From a checkpoint of a small transformer trained on Wikipedia: vocabulary 29228, tied embeddings.
Each number is 50 + 12 x the weight over its row's rms, rounded and kept within 0 to 99. Layers, rows and columns count from 0. The size before them is the row's rms in percent of the matrix's.

# layer 8 MLP up, 1536x384, rms 0.0399, rows 50-104, columns 192-255
064:50 51 34 39 69 52 75 56 50 39 56 35 64 46 48 48 49 41 50 26 45 55 46 48 53 40 56 47 66 57 58 45 66 59 55 52 54 57 49 45 28 49 37 32 37 67 44 37 58 60 93 62 53 43 54 51 54 50 46 45 60 44 39 44
060:57 55 45 57 45 35 50 55 49 47 44 39 37 39 58 68 56 62 58 62 48 51 65 53 44 57 40 50 46 59 24 68 52 47 33 61 57 34 80 48 67 51 59 59 49 58 51 33 55 48 32 47 46 45 58 84 21 38 45 63 63 59 57 48
066:40 43 49 52 61 50 41 47 47 62 49 45 46 46 49 53 62 52 54 67 45 43 55 50 46 57 61 73 45 54 40 55 49 60 53 45 51 44 67 38 30 72 41 45 53 60 48 59 58 50 42 58 57 56 60 52 39 73 36 61 36 54 52 59
104:71 44 53 44 54 74 49 50 58 50 40 53 46 27 42 38 16 50 49 53 41 49 42 72 45 42 51 63 58 37 47 62 60 51 69 41 66 52 49 35 63 54 41 47 67 60 47 40 58 24 59 37 53 43 52 50 52 61 40 46 31 51 49 56
077:67 47 50 63 48 78 57 36 43 56 46 53 47 39 46 60 85 63 42 42 53 65 51 46 56 57 74 52 55 59 66 48 45 80 47 45 42 35 57 58 65 60 56 74 73 56 60 52 35 59 65 58 62 57 37 60 54 58 40 51 55 53 47 59
117:89 52 54 46 57 68 59 63 55 50 20 55 51 60 48 38 37 49 68 33 50 53 56 55 67 45 45 40 54 46 56 40 52 57 56 56 46 43 50 50 31 49 46 47 55 48 80 51 49 62 57 51 39 47 68 45 59 42 48 69 56 40 40 48
096:54 44 57 57 41 55 36 41 60 69 39 35 35 38 44 52 50 40 59 51 56 55 58 43 32 54 56 56 45 44 50 49 64 63 39 47 48 50 81 53 53 49 49 54 64 67 78 38 35 45 42 72 57 16 55 38 46 49 55 51 29 44 65 48
130:45 46 54 50 42 36 36 53 60 54 42 61 71 58 49 60 45 38 81 32 53 62 46 65 28 57 49 55 43 52 60 42 28 45 51 48 48 50 40 30 35 47 51 57 58 52 55 58 60 48 35 44 49 52 49 71 75 59 45 57 68 43 40 54
112:69 47 49 23 49 67 41 61 56 68 43 31 68 52 50 49 50 25 53 50 53 35 57 74 48 57 48 50 70 78 91 30 46 63 66 40 51 75 59 65 36 44 39 49 41 50 48 60 50 49 57 56 49 52 60 15 61 57 49 67 42 47 60 36
115:49 44 52 46 40 57 45 49 55 48 19 43 58 54 40 51 61 43 52 57 43 44 60 43 41 64 47 59 46 96 66 56 20 62 67 34 62 50 64 44 48 62 41 39 38 39 57 58 66 48 39 52 68 64 37 35 67 44 54 59 53 51 45 28
095:52 50 57 54 40 32 55 14 57 41 56 58 47 65 52 51 70 54 61 31 48 51 32 42 72 56 47 46 34 78 54 41 40 41 40 41 60 58 34 41 54 49 41 53 41 56 60 54 52 46 51 42 38 37 52 74 62 40 50 47 53 52 42 64
107:64 49 48 49 42 50 62 38 50 50 27 47 39 47 51 54 37 39 47 40 45 58 51 60 57 59 53 40 52 45 36 46 46 62 63 50 38 66 50 54 60 63 47 41 51 99 43 19 25 72 51 64 41 73 50 35 54 56 49 45 85 39 28 48
072:59 47 44 67 48 49 54 50 37 56 51 61 51 59 52 34 60 33 35 34 58 40 54 55 50 53 60 67 55 59 63 40 73 54 54 53 42 61 53 48 60 64 44 63 38 41 61 52 36 39 86 38 35 58 36 55 64 42 58 53 45 48 53 76
058:36 51 48 51 52 48 31 27 64 43 58 60 46 64 57 34 49 32 53 37 48 38 33 56 48 63 50 41 34 33 59 50 72 49 42 48 34 54 32 37 47 63 42 57 38 52 44 51 14 52 39 48 42 53 44 52 56 48 50 51 50 46 55 51
075:24 46 58 75 33 44 60 41 44 49 51 44 51 62 51 19 65 58 47 48 50 55 60 45 43 53 47 48 54 28 56 29 49 55 68 69 48 32 42 66 56 69 70 43 46 40 42 59 30 50 47 47 30 44 46 61 29 42 50 49 83 50 38 52
156:40 43 66 35 56 41 78 62 48 57 52 44 62 29 54 42 45 35 40 59 35 52 44 37 40 57 54 49 40 38 62 32 29 46 45 48 23 57 56 21 40 58 46 49 27 43 55 54 33 52 53 60 36 59 51 46 56 49 63 50 75 54 51 53
056:42 51 62 57 62 42 44 48 40 67 41 57 46 54 43 34 39 46 51 44 52 52 62 79 56 60 61 58 41 64 73 45 51 51 45 49 35 51 24 68 61 63 50 51 57 46 39 35 48 65 48 35 45 48 57 81 46 48 65 37 66 20 37 37
113:52 50 61 38 53 33 71 51 68 72 41 54 51 57 38 41 38 58 47 56 48 70 74 53 48 53 59 63 97 54 47 46 49 24 45 52 45 57 47 62 48 51 28 35 59 64 60 41 24 44 30 23 53 43 42 33 44 51 58 55 57 46 67 25
129:42 46 44 48 38 82 71 58 55 43 41 55 43 50 53 38 37 46 51 53 48 46 55 44 65 63 49 71 38 48 41 45 60 24 45 39 67 42 48 54 62 50 46 43 46 38 43 57 66 38 66 64 28 55 50 42 43 51 59 53 50 49 44 50
122:69 46 41 52 64 72 57 54 45 67 46 46 35 54 49 51 57 60 51 51 49 43 55 65 27 43 66 77 46 44 46 63 69 51 51 58 54 48 51 47 61 55 62 56 57 46 73 43 47 75 56 52 49 63 48 57 62 48 41 49 43 34 51 51
112:46 46 49 42 47 55 46 49 50 68 54 52 69 44 30 61 31 34 49 45 44 49 21 52 47 59 75 53 46 57 29 51 58 39 63 47 42 68 62 44 64 46 52 55 50 52 82 53 56 47 50 54 47 46 41 55 61 41 54 52 53 48 30 42
112:68 46 73 23 32 53 70 47 39 50 48 41 30 46 40 51 58 50 43 66 46 50 42 54 53 43 42 61 42 41 52 40 35 56 53 60 37 54 34 49 42 54 43 38 46 57 71 49 45 30 47 49 45 53 38 43 73 52 53 53 74 41 43 36
090:77 48 33 33 43 57 74 70 38 52 48 60 25 42 50 49 62 45 51 51 32 61 60 55 59 47 55 55 51 40 47 43 56 63 60 33 60 48 46 37 43 47 27 55 45 51 58 44 44 54 60 75 34 53 65 53 65 42 42 78 85 44 58 55
051:46 47 52 53 77 50 42 58 66 58 45 53 57 51 50 25 54 33 37 57 45 44 39 59 62 48 64 57 64 36 68 63 35 51 51 53 32 72 50 53 40 60 40 43 62 43 44 29 60 42 56 56 36 39 51 56 52 36 43 50 58 35 25 45
104:66 49 61 61 47 55 45 39 54 56 48 23 72 52 38 50 55 47 42 55 52 47 49 65 53 57 38 45 55 56 53 16 49 64 57 48 48 44 61 22 59 91 68 42 49 37 43 56 45 66 50 43 40 42 59 40 30 44 52 55 79 50 51 69
107:39 41 54 47 42 61 53 55 43 55 49 30 53 45 49 50 45 65 73 59 49 69 11 56 55 61 37 65 30 36 51 64 61 44 63 37 59 39 32 42 44 39 36 35 54 46 43 57 66 32 39 34 40 51 60 59 58 50 53 45 31 43 20 45
062:18 49 45 45 65 43 64 45 42 40 53 55 41 46 50 52 66 35 58 38 54 57 49 59 34 50 65 41 45 65 62 41 54 52 50 57 33 45 64 55 37 69 42 60 66 31 43 59 58 43 44 82 51 58 45 53 68 36 52 42 57 50 38 34
117:58 45 54 53 56 65 56 40 59 74 48 56 68 23 32 37 38 45 81 44 32 47 46 49 64 50 45 51 47 52 44 29 68 97 31 45 45 53 78 33 54 51 43 81 44 43 57 50 45 30 67 65 31 60 86 54 38 46 53 57 61 46 57 62
064:59 52 50 46 57 39 53 47 48 40 46 45 24 59 55 64 43 12 47 43 50 40 46 59 35 46 57 36 44 79 50 24 51 57 50 54 64 41 42 48 25 57 41 62 39 73 12 52 41 54 81 55 44 41 43 29 56 54 56 47 54 48 42 53
065:60 47 52 77 46 62 23 70 43 75 40 58 68 34 50 23 69 68 46 50 51 49 63 62 52 46 77 74 58 36 50 36 40 66 58 61 54 43 38 42 47 57 37 57 38 68 46 29 41 27 48 44 44 53 48 62 69 50 49 57 40 37 49 65
119:69 52 43 44 43 44 54 62 53 41 41 27 47 27 32 49 38 31 64 63 46 57 60 58 61 53 46 51 46 61 65 46 32 50 45 41 46 58 54 72 40 56 48 75 55 45 67 49 49 74 38 46 47 57 54 47 53 43 61 58 51 36 54 42
127:50 49 55 48 48 61 52 48 45 54 45 58 31 41 56 62 48 53 52 44 44 41 39 50 57 55 46 72 30 39 51 26 40 45 51 38 45 46 33 50 32 44 56 50 38 68 59 38 42 49 58 43 45 87 48 43 61 58 66 50 60 44 41 45
124:37 46 48 41 63 59 36 47 50 52 50 40 44 54 47 57 31 45 63 48 42 55 54 43 59 52 49 79 58 72 49 30 67 39 53 30 26 57 57 36 38 67 32 52 53 53 83 34 44 67 65 67 54 41 43 47 39 54 56 58 25 45 69 27
107:55 48 58 48 50 33 59 67 58 38 28 53 48 56 40 37 55 43 57 51 50 45 67 49 60 61 74 52 50 71 62 41 66 45 46 46 41 40 79 29 68 58 47 28 28 63 53 53 24 66 30 47 41 46 64 58 20 29 50 55 54 51 55 36
075:67 51 46 47 48 36 69 35 58 60 41 55 36 54 54 24 49 58 38 54 49 49 52 62 25 58 46 42 59 81 35 34 51 36 76 55 44 43 89 33 43 58 51 45 53 68 41 40 31 37 50 45 47 43 49 60 23 30 52 49 77 52 50 48
096:39 52 46 41 52 32 83 50 47 61 44 45 37 55 52 55 49 40 48 65 55 36 74 39 44 42 58 58 57 53 62 45 29 56 69 32 31 44 45 38 86 51 26 47 56 58 59 56 48 57 74 61 48 62 57 33 42 37 54 42 57 54 58 52
113:51 54 46 50 54 44 53 64 51 61 38 54 56 37 49 40 46 60 36 43 47 25 84 47 69 40 67 50 81 61 40 55 80 54 37 56 50 54 59 46 39 43 50 72 49 59 59 51 31 38 79 38 58 50 61 50 61 58 75 64 69 48 46 42
109:41 45 59 49 52 42 48 19 43 52 54 58 48 43 54 73 54 56 63 37 52 47 53 53 55 62 44 84 51 60 42 42 39 43 56 48 30 76 34 49 67 52 45 47 46 27 67 48 31 41 54 35 50 47 34 49 79 51 51 47 53 46 67 63
067:37 51 54 38 43 52 49 44 61 65 53 48 49 46 50 59 61 38 69 47 57 57 35 40 49 33 53 30 41 62 71 36 51 65 62 60 37 64 22 34 29 59 56 73 60 59 47 43 42 62 55 70 48 71 35 42 26 47 54 49 62 47 60 54
115:30 48 78 59 55 37 56 63 39 54 43 36 54 49 56 32 32 45 55 70 42 57 53 55 40 64 59 64 48 35 44 18 58 61 68 52 43 29 79 29 56 74 51 48 53 57 46 65 30 50 52 52 42 40 40 62 38 37 50 54 57 41 32 39
112:48 48 60 48 51 59 49 54 56 66 46 37 62 53 43 53 40 70 60 37 45 29 66 48 56 51 61 60 49 47 57 47 43 62 52 47 36 74 47 52 46 53 76 79 54 33 58 40 49 67 66 33 34 47 56 38 58 33 67 50 45 52 74 41
115:53 27 55 53 45 59 66 48 53 53 46 53 39 44 46 52 49 47 57 38 31 60 50 48 59 68 94 71 47 64 46 66 46 38 38 31 39 54 48 47 57 67 56 48 21 49 70 39 60 54 51 57 46 52 57 77 25 39 66 60 43 43 53 50
109:39 43 47 51 48 48 28 50 62 50 42 80 45 52 50 55 26 42 42 30 55 50 46 49 50 62 57 48 74 54 45 53 39 55 58 41 55 69 44 39 31 49 51 49 52 51 63 35 26 34 56 61 46 81 46 51 64 46 37 40 50 42 58 49
069:47 49 52 43 47 45 36 41 58 58 51 34 36 68 48 30 32 43 43 50 54 43 50 58 63 56 32 55 52 46 48 47 33 63 48 55 57 77 43 53 68 40 73 69 51 63 49 48 32 29 86 37 45 47 49 46 61 84 57 56 42 41 60 42
099:45 41 61 61 35 59 43 56 56 65 40 72 45 54 54 54 47 43 64 54 46 49 56 42 56 52 54 72 45 51 66 53 75 40 43 48 64 65 46 67 57 43 49 54 25 75 45 47 52 43 54 49 52 37 60 48 32 60 56 57 42 56 51 44
104:49 49 53 47 65 41 54 37 59 50 52 69 61 63 20 47 46 64 80 52 50 61 42 54 59 50 56 50 76 78 51 23 47 47 61 51 39 55 88 44 20 66 53 50 64 58 49 48 28 55 63 38 51 38 63 65 36 47 53 60 50 38 45 28
108:52 49 44 46 52 60 46 65 57 60 50 62 44 49 38 47 48 39 52 48 50 53 59 45 57 57 49 72 50 53 59 65 55 55 52 47 33 63 58 60 66 47 63 59 59 50 30 22 44 33 54 50 52 45 34 50 58 54 45 49 30 45 44 48
139:58 51 61 54 58 51 47 48 74 61 20 49 64 42 53 53 45 38 58 39 40 35 67 59 32 67 58 54 74 65 51 60 51 49 76 34 44 77 42 37 37 70 75 47 42 48 54 32 37 48 75 54 47 46 45 45 61 40 51 56 48 49 52 39
081:61 49 59 43 48 38 64 60 67 83 53 45 47 58 51 36 57 33 45 44 50 45 29 67 55 48 79 41 68 56 53 49 74 52 65 52 37 46 48 42 55 65 55 50 44 42 54 39 51 36 60 54 44 55 57 79 57 31 37 55 35 42 69 45
118:52 50 51 41 49 49 55 41 47 66 46 54 66 38 43 53 30 52 67 33 48 57 36 46 78 45 46 48 60 69 38 55 73 56 53 41 64 52 49 56 48 43 48 82 61 48 46 55 35 49 57 61 51 57 59 31 57 59 45 49 78 48 36 68
080:43 47 48 27 61 48 45 48 45 50 49 50 55 42 49 38 49 44 51 42 53 46 36 57 35 71 66 34 45 41 62 24 52 58 80 73 45 48 66 44 29 85 51 50 49 38 47 64 54 47 62 63 32 49 54 48 53 47 49 49 48 37 42 55
066:16 54 41 53 64 42 37 46 52 32 46 49 51 58 47 43 66 62 56 44 47 59 44 44 66 52 56 51 47 56 31 52 73 79 45 56 38 24 74 46 54 65 54 44 39 85 50 43 57 69 48 56 43 55 41 84 54 56 51 50 75 52 76 62
113:56 48 52 46 53 62 63 41 52 36 41 56 64 47 52 44 29 39 58 33 51 62 25 41 70 59 71 80 32 44 50 63 54 50 52 33 55 41 66 66 57 48 61 75 39 64 59 55 38 63 52 43 38 50 63 63 44 73 69 43 39 49 64 32
100:46 39 61 49 34 49 62 42 56 53 54 42 62 38 47 27 61 73 46 46 51 50 23 50 54 49 38 51 43 49 66 30 55 49 55 52 48 54 49 54 60 46 56 58 59 60 34 22 63 39 45 32 33 45 64 45 46 64 51 56 52 49 66 62
074:73 55 59 53 61 63 63 60 51 58 41 48 54 45 54 41 67 41 45 59 43 48 56 78 35 51 37 47 81 45 49 49 47 31 66 42 43 38 29 46 46 64 51 37 39 54 74 45 35 65 37 30 54 39 55 46 57 39 60 46 71 52 48 58
# layer 8 MLP down (transposed), 1536x384, rms 0.0281, rows 50-103, columns 192-255
064:46 38 66 71 45 61 26 35 24 38 44 38 42 52 40 51 62 65 54 37 31 57 51 50 67 51 46 44 42 36 53 43 34 62 64 58 56 40 40 75 57 56 54 57 61 26 43 56 54 53 65 76 48 68 48 40 53 63 70 48 54 63 55 48
053:52 89 41 52 46 57 56 60 59 48 70 48 45 57 53 38 41 44 38 46 79 33 49 48 56 47 53 61 57 62 54 40 51 25 36 42 58 58 62 73 83 43 43 41 47 46 62 40 69 70 54 35 62 49 45 42 51 23 48 45 59 78 50 67
067:55 63 61 42 33 44 60 44 70 52 48 46 55 51 68 55 54 32 34 46 52 42 56 42 60 29 58 63 49 50 55 40 62 41 63 48 39 48 47 48 55 53 43 70 46 31 62 44 41 61 69 59 52 64 57 16 57 28 59 57 40 42 66 58
101:43 64 53 66 64 30 33 57 36 26 48 28 35 63 59 48 79 56 56 73 52 48 70 54 52 46 55 53 44 42 44 55 40 56 48 41 37 55 57 51 42 44 54 35 36 65 52 77 33 73 47 63 69 41 39 36 57 44 45 46 62 35 37 44
078:47 76 41 35 56 61 54 54 52 47 34 43 42 46 65 47 43 37 65 44 54 46 47 50 49 44 65 62 52 41 46 39 32 83 45 29 37 56 53 57 28 61 53 66 47 75 43 47 59 39 55 78 60 52 52 27 48 50 67 34 48 36 60 80
143:37 56 63 78 55 49 57 34 60 42 52 62 55 53 45 43 50 33 89 49 49 47 57 64 28 58 58 58 59 60 50 67 61 35 64 54 49 48 61 67 56 55 44 41 57 52 61 39 46 53 43 60 58 58 59 51 58 46 62 53 43 47 59 42
087:43 71 37 45 70 59 35 83 46 53 67 47 41 62 48 56 57 32 47 49 61 32 38 66 62 32 52 55 61 54 63 50 49 32 33 57 61 44 53 42 21 58 51 52 40 61 41 51 43 72 48 46 58 56 31 43 69 49 53 36 59 47 40 09
136:67 56 59 42 28 52 39 30 33 57 47 53 37 28 40 70 44 52 51 53 43 52 51 52 30 24 49 54 62 53 82 55 43 42 30 42 61 57 36 89 69 30 49 58 45 37 78 48 50 49 43 43 47 41 62 66 46 49 49 50 58 39 41 42
110:37 67 79 48 51 33 36 35 75 36 55 45 67 63 71 36 87 46 54 54 68 70 84 49 31 60 39 26 46 39 48 71 45 52 42 42 55 51 42 39 63 50 26 57 36 55 20 52 50 58 65 53 36 55 61 61 35 46 52 32 53 39 60 64
083:47 80 42 33 57 83 44 58 55 51 74 59 56 52 37 62 49 52 47 32 70 63 57 28 51 49 59 55 45 58 40 24 75 62 59 63 37 51 53 45 45 62 39 37 61 48 57 58 59 26 75 48 47 28 44 35 62 62 46 50 44 50 58 59
070:24 64 41 64 68 69 23 51 43 68 42 34 65 49 37 49 53 62 47 43 52 28 53 42 42 44 46 01 54 50 38 63 54 41 63 52 51 62 57 33 55 38 56 54 48 36 38 30 57 50 65 88 39 64 47 49 40 44 61 34 80 50 37 56
082:43 92 45 56 69 66 46 51 44 35 59 47 40 64 47 38 47 45 52 42 74 46 34 61 53 47 56 59 42 46 48 60 54 56 59 33 48 43 48 51 60 29 48 43 36 70 56 54 58 41 54 52 58 57 36 63 58 62 41 38 42 49 45 33
062:80 99 37 52 48 60 62 57 60 72 40 54 32 56 49 52 38 22 48 59 73 48 58 61 62 59 52 68 65 56 45 58 31 56 52 35 46 52 56 55 51 39 37 41 43 36 55 28 36 50 47 46 52 74 25 50 62 55 55 35 42 38 38 57
056:51 59 49 73 48 57 71 30 66 44 49 68 62 35 37 52 46 57 40 40 37 37 50 54 51 49 37 51 61 51 52 30 43 63 42 46 63 67 42 33 45 34 46 33 51 63 45 39 49 63 41 39 42 59 55 59 64 62 36 46 48 58 47 54
060:39 73 59 23 52 52 59 50 38 40 56 49 50 62 55 39 24 43 34 60 78 35 41 60 70 38 54 43 67 49 54 61 60 38 42 37 51 65 54 38 59 37 51 48 53 66 64 41 39 58 67 60 63 59 43 42 44 45 56 38 45 57 55 56
207:51 53 45 42 57 37 67 48 49 63 63 34 58 27 50 51 63 51 37 41 67 37 40 37 41 72 70 36 50 56 60 46 40 48 41 71 49 54 59 59 58 68 47 54 56 26 60 45 41 49 55 48 52 49 52 48 42 59 46 36 30 73 66 46
057:37 92 61 46 46 58 46 42 35 56 66 56 57 48 25 43 67 57 47 57 51 46 33 52 59 31 64 68 55 44 63 39 66 29 53 47 44 54 47 41 59 51 31 36 38 70 56 52 48 44 51 27 38 50 43 33 68 53 55 42 41 82 55 66
109:55 80 22 63 59 46 54 48 33 46 55 63 40 73 33 35 47 51 44 42 65 44 50 44 64 43 66 36 57 54 41 63 49 81 31 53 55 39 41 50 36 37 43 49 40 32 66 62 47 64 60 45 43 35 54 47 59 61 48 56 51 51 47 56
110:54 75 61 47 50 55 67 49 33 39 65 45 65 63 57 55 44 44 48 27 27 65 73 51 42 48 51 58 59 65 59 62 53 52 42 43 63 55 51 54 45 53 50 43 57 73 56 54 63 65 45 23 50 41 45 46 75 50 60 44 36 50 47 70
089:53 58 40 33 64 60 47 37 46 61 71 45 61 58 52 57 68 70 51 52 70 56 67 43 68 39 71 34 59 81 59 37 53 50 61 49 40 66 45 53 59 50 54 56 76 36 54 62 45 14 66 86 29 28 14 42 51 44 59 42 09 55 55 49
079:46 88 47 43 61 50 59 63 37 60 56 46 44 47 54 51 35 61 46 30 99 47 58 61 47 09 56 39 51 41 55 57 59 85 46 67 41 50 46 51 40 36 55 44 53 44 45 54 46 41 67 40 58 37 57 66 51 45 44 22 44 66 48 57
118:54 49 25 50 60 62 45 63 51 33 67 50 52 48 40 33 35 44 51 42 46 45 39 76 51 55 60 47 17 54 54 52 56 61 24 19 55 64 38 65 56 29 51 60 47 60 31 69 65 34 33 77 42 76 72 44 47 58 84 44 38 42 59 65
097:46 79 39 64 62 62 41 45 56 42 55 35 62 53 63 47 27 54 79 14 72 26 51 64 55 42 40 64 44 59 77 36 52 69 38 68 53 50 50 59 36 61 72 55 43 60 47 49 48 43 65 50 58 47 54 62 57 56 51 54 39 61 36 47
070:49 69 43 42 29 75 65 55 33 59 38 32 55 45 51 58 24 55 56 52 55 46 53 43 66 50 66 52 59 53 52 41 45 69 48 30 51 41 47 43 53 58 52 51 49 44 53 57 53 68 52 37 63 44 62 31 65 63 57 57 49 94 61 45
126:54 71 59 36 35 59 43 51 48 38 52 61 31 41 38 57 54 41 59 34 66 56 44 27 52 39 59 58 38 40 58 65 68 53 51 46 51 59 43 57 56 32 53 44 48 37 46 48 47 41 32 58 45 65 60 56 62 67 54 48 45 60 33 55
127:83 52 54 63 52 56 31 51 57 60 40 53 28 57 59 49 46 22 49 57 30 59 69 34 46 48 46 51 58 74 42 60 45 56 38 55 51 65 52 48 40 52 53 51 54 65 48 34 54 59 56 54 75 62 26 63 62 19 55 52 52 54 46 56
058:57 99 50 48 34 63 57 56 47 42 65 21 57 40 34 49 57 68 57 51 53 08 66 42 39 45 62 77 44 61 62 45 36 50 45 49 72 55 63 28 65 55 57 50 44 51 50 46 40 58 51 48 53 47 43 72 30 45 46 47 56 63 48 53
109:70 77 40 64 50 29 43 81 44 48 45 56 45 59 53 46 37 50 63 47 64 55 56 55 58 47 32 53 51 53 59 94 59 39 75 56 74 59 48 53 42 30 45 38 30 61 55 50 24 45 53 52 55 54 58 65 44 59 49 36 46 41 29 69
056:51 77 43 58 33 58 26 59 46 61 44 40 70 44 44 55 50 64 44 36 63 45 30 38 53 51 57 52 61 35 48 61 59 29 61 63 71 52 52 47 49 36 62 62 38 25 61 43 22 36 56 39 57 61 71 42 53 61 48 45 49 80 56 54
059:52 61 39 23 54 72 51 46 46 42 46 47 44 64 57 48 69 21 32 40 46 62 60 42 53 33 62 55 56 52 33 48 42 53 62 49 19 80 55 45 44 37 39 66 74 27 55 55 64 46 66 55 46 61 66 46 50 33 72 38 44 37 57 53
113:29 67 51 51 32 65 43 40 41 59 57 62 77 54 48 71 34 50 29 53 60 41 51 32 41 64 29 43 52 51 36 70 72 41 52 60 47 67 44 56 49 53 48 32 49 62 59 50 33 48 60 55 56 61 66 47 13 38 49 48 49 72 48 52
137:51 38 56 69 47 32 63 53 56 35 51 51 45 50 50 58 69 65 59 43 48 62 44 46 40 50 44 60 57 37 35 59 59 41 47 57 71 50 45 57 41 71 45 52 55 49 34 47 30 45 53 57 60 57 51 40 39 21 65 49 60 30 16 14
124:66 58 52 55 56 41 69 71 43 48 67 35 36 64 33 49 50 48 55 62 61 53 43 37 69 53 60 77 64 44 66 47 47 49 40 43 54 31 56 62 37 46 57 56 65 54 37 53 39 48 75 32 29 30 50 49 54 55 64 31 64 75 59 46
129:43 50 57 34 39 76 42 34 40 51 56 58 50 39 45 38 45 51 60 53 56 66 50 57 52 54 40 56 50 47 52 35 46 31 43 32 36 54 43 68 41 48 66 62 56 33 61 42 56 45 84 67 55 62 40 38 49 63 62 19 42 57 47 54
068:37 97 48 46 54 54 48 53 45 57 51 41 62 54 57 34 52 50 47 57 57 49 61 36 60 41 37 44 56 47 51 56 38 50 49 49 73 53 45 53 73 25 42 52 42 54 44 56 51 63 75 46 77 42 58 40 37 60 36 42 50 64 53 43
071:73 71 51 48 51 39 52 53 72 61 50 38 33 62 50 73 49 34 47 37 63 60 45 43 39 53 49 50 54 60 61 57 49 32 48 47 17 54 53 66 45 56 54 62 47 61 66 57 14 43 45 43 53 53 61 76 50 49 30 66 37 66 57 53
116:49 59 63 51 55 63 27 63 49 61 62 35 56 36 55 70 55 49 45 52 60 46 42 52 39 67 45 42 27 64 43 53 47 39 76 44 28 46 51 57 69 44 45 51 74 41 38 47 44 38 20 54 67 57 57 10 47 43 39 38 39 69 58 61
091:48 44 61 51 57 52 37 80 58 42 68 39 25 66 41 42 51 43 74 36 53 41 52 25 51 36 16 55 72 47 25 73 44 51 52 57 37 47 68 55 56 31 48 37 64 47 44 36 63 53 49 52 44 46 54 58 57 34 44 40 72 64 26 30
060:56 68 41 38 44 41 52 49 54 41 45 55 45 58 49 51 74 33 50 51 78 37 62 63 55 59 32 41 36 60 61 54 38 57 32 49 48 52 53 54 45 46 62 20 59 32 35 43 67 61 26 58 64 25 64 33 55 50 56 22 18 61 30 49
149:67 42 59 47 40 56 47 27 71 55 70 50 36 47 59 53 66 53 67 33 49 44 50 64 61 44 25 53 52 44 54 61 46 29 34 54 48 50 41 64 37 45 46 42 55 39 67 41 53 56 57 43 57 49 59 48 57 39 51 39 55 49 55 55
126:56 50 55 50 56 54 47 38 56 43 38 38 48 47 44 39 42 37 53 56 64 48 73 39 42 51 41 57 38 59 46 55 41 55 50 51 29 45 57 55 40 44 45 60 52 30 53 67 54 48 38 60 48 69 61 33 41 36 61 39 33 62 60 37
072:39 99 38 54 72 59 45 50 42 53 50 61 45 50 58 61 65 36 42 36 61 45 55 67 38 43 41 76 61 58 30 51 48 45 60 41 38 53 49 54 22 61 26 42 45 57 53 56 62 46 49 58 32 31 49 38 42 68 52 47 37 44 63 61
100:76 60 48 55 50 35 60 67 45 32 54 35 44 57 72 68 71 70 68 45 57 58 46 43 30 40 39 47 57 28 37 51 46 41 46 63 62 41 56 49 47 39 38 32 45 73 52 43 39 36 43 49 32 49 59 40 58 65 59 38 55 49 65 58
054:42 31 65 53 69 62 53 32 25 56 66 40 54 36 47 40 49 36 46 52 51 50 40 85 58 45 50 47 61 49 49 39 45 41 53 35 65 61 45 57 32 50 60 57 59 47 32 61 42 35 59 45 58 70 49 58 42 52 49 55 50 43 48 39
075:64 72 58 41 61 43 35 60 59 58 60 34 48 34 48 42 54 59 41 54 56 45 42 49 33 44 54 48 51 56 56 47 47 64 58 54 52 55 32 24 44 56 45 55 54 67 50 56 31 58 47 49 73 77 54 55 46 39 43 48 65 47 46 42
097:59 59 61 60 43 47 51 41 49 34 55 67 44 49 63 38 49 45 43 57 60 42 62 42 55 56 50 44 24 55 38 74 50 52 45 67 53 50 38 47 53 10 53 48 47 71 54 49 62 49 35 37 71 50 54 39 54 56 64 37 48 59 43 66
093:49 99 59 33 55 48 30 52 48 65 38 58 47 23 34 59 46 57 66 60 51 45 49 41 59 55 65 61 63 37 44 49 68 59 32 46 49 64 51 29 43 64 58 42 58 34 70 56 39 44 37 50 59 53 44 45 51 51 48 51 52 51 45 36
148:67 84 53 50 55 58 35 61 49 66 44 57 62 75 41 55 64 65 48 58 70 49 69 47 34 56 42 39 34 74 68 53 42 47 65 51 50 53 68 44 54 57 41 47 45 62 45 46 48 47 46 48 49 61 38 42 46 51 42 62 63 73 55 30
059:41 99 37 56 64 63 57 58 51 55 67 45 50 49 56 66 47 42 58 51 72 23 45 33 78 41 55 45 47 63 55 62 52 39 26 60 61 63 33 52 50 47 55 48 46 54 40 51 48 48 57 45 40 53 42 36 64 65 50 48 35 65 44 61
144:60 58 55 45 54 43 56 58 49 48 39 49 48 56 48 43 64 71 61 70 46 41 49 63 28 48 59 35 55 34 61 47 44 29 51 40 37 44 56 22 34 49 46 13 50 43 55 52 33 52 40 53 25 41 50 47 54 46 34 67 37 44 65 55
082:42 73 36 38 53 47 50 47 44 39 29 34 31 62 52 42 58 56 59 61 62 37 48 61 64 42 60 49 73 52 43 34 50 54 45 40 39 42 66 47 42 48 60 46 47 59 43 35 34 48 61 54 47 48 52 36 24 62 60 31 62 61 60 17
064:65 66 80 44 48 65 85 50 76 49 70 42 52 46 54 48 47 38 56 55 59 35 65 51 44 67 47 54 37 53 54 28 32 41 47 39 32 42 57 50 46 71 70 37 58 33 43 71 64 54 54 53 61 66 49 47 55 45 71 41 46 51 32 73
113:42 61 57 32 49 74 51 48 47 50 44 41 50 56 48 85 43 46 26 43 52 28 53 39 45 34 38 52 68 42 55 60 54 48 25 60 45 57 55 60 56 42 39 38 47 62 58 61 56 69 70 36 59 46 56 40 47 54 54 41 40 57 53 47
129:55 52 33 48 75 67 23 58 46 43 37 74 64 48 40 64 54 52 62 44 25 46 34 54 69 62 55 43 63 48 50 58 44 61 51 45 45 46 53 52 51 57 62 44 42 27 63 85 50 47 49 86 52 75 46 54 73 58 44 48 45 47 41 29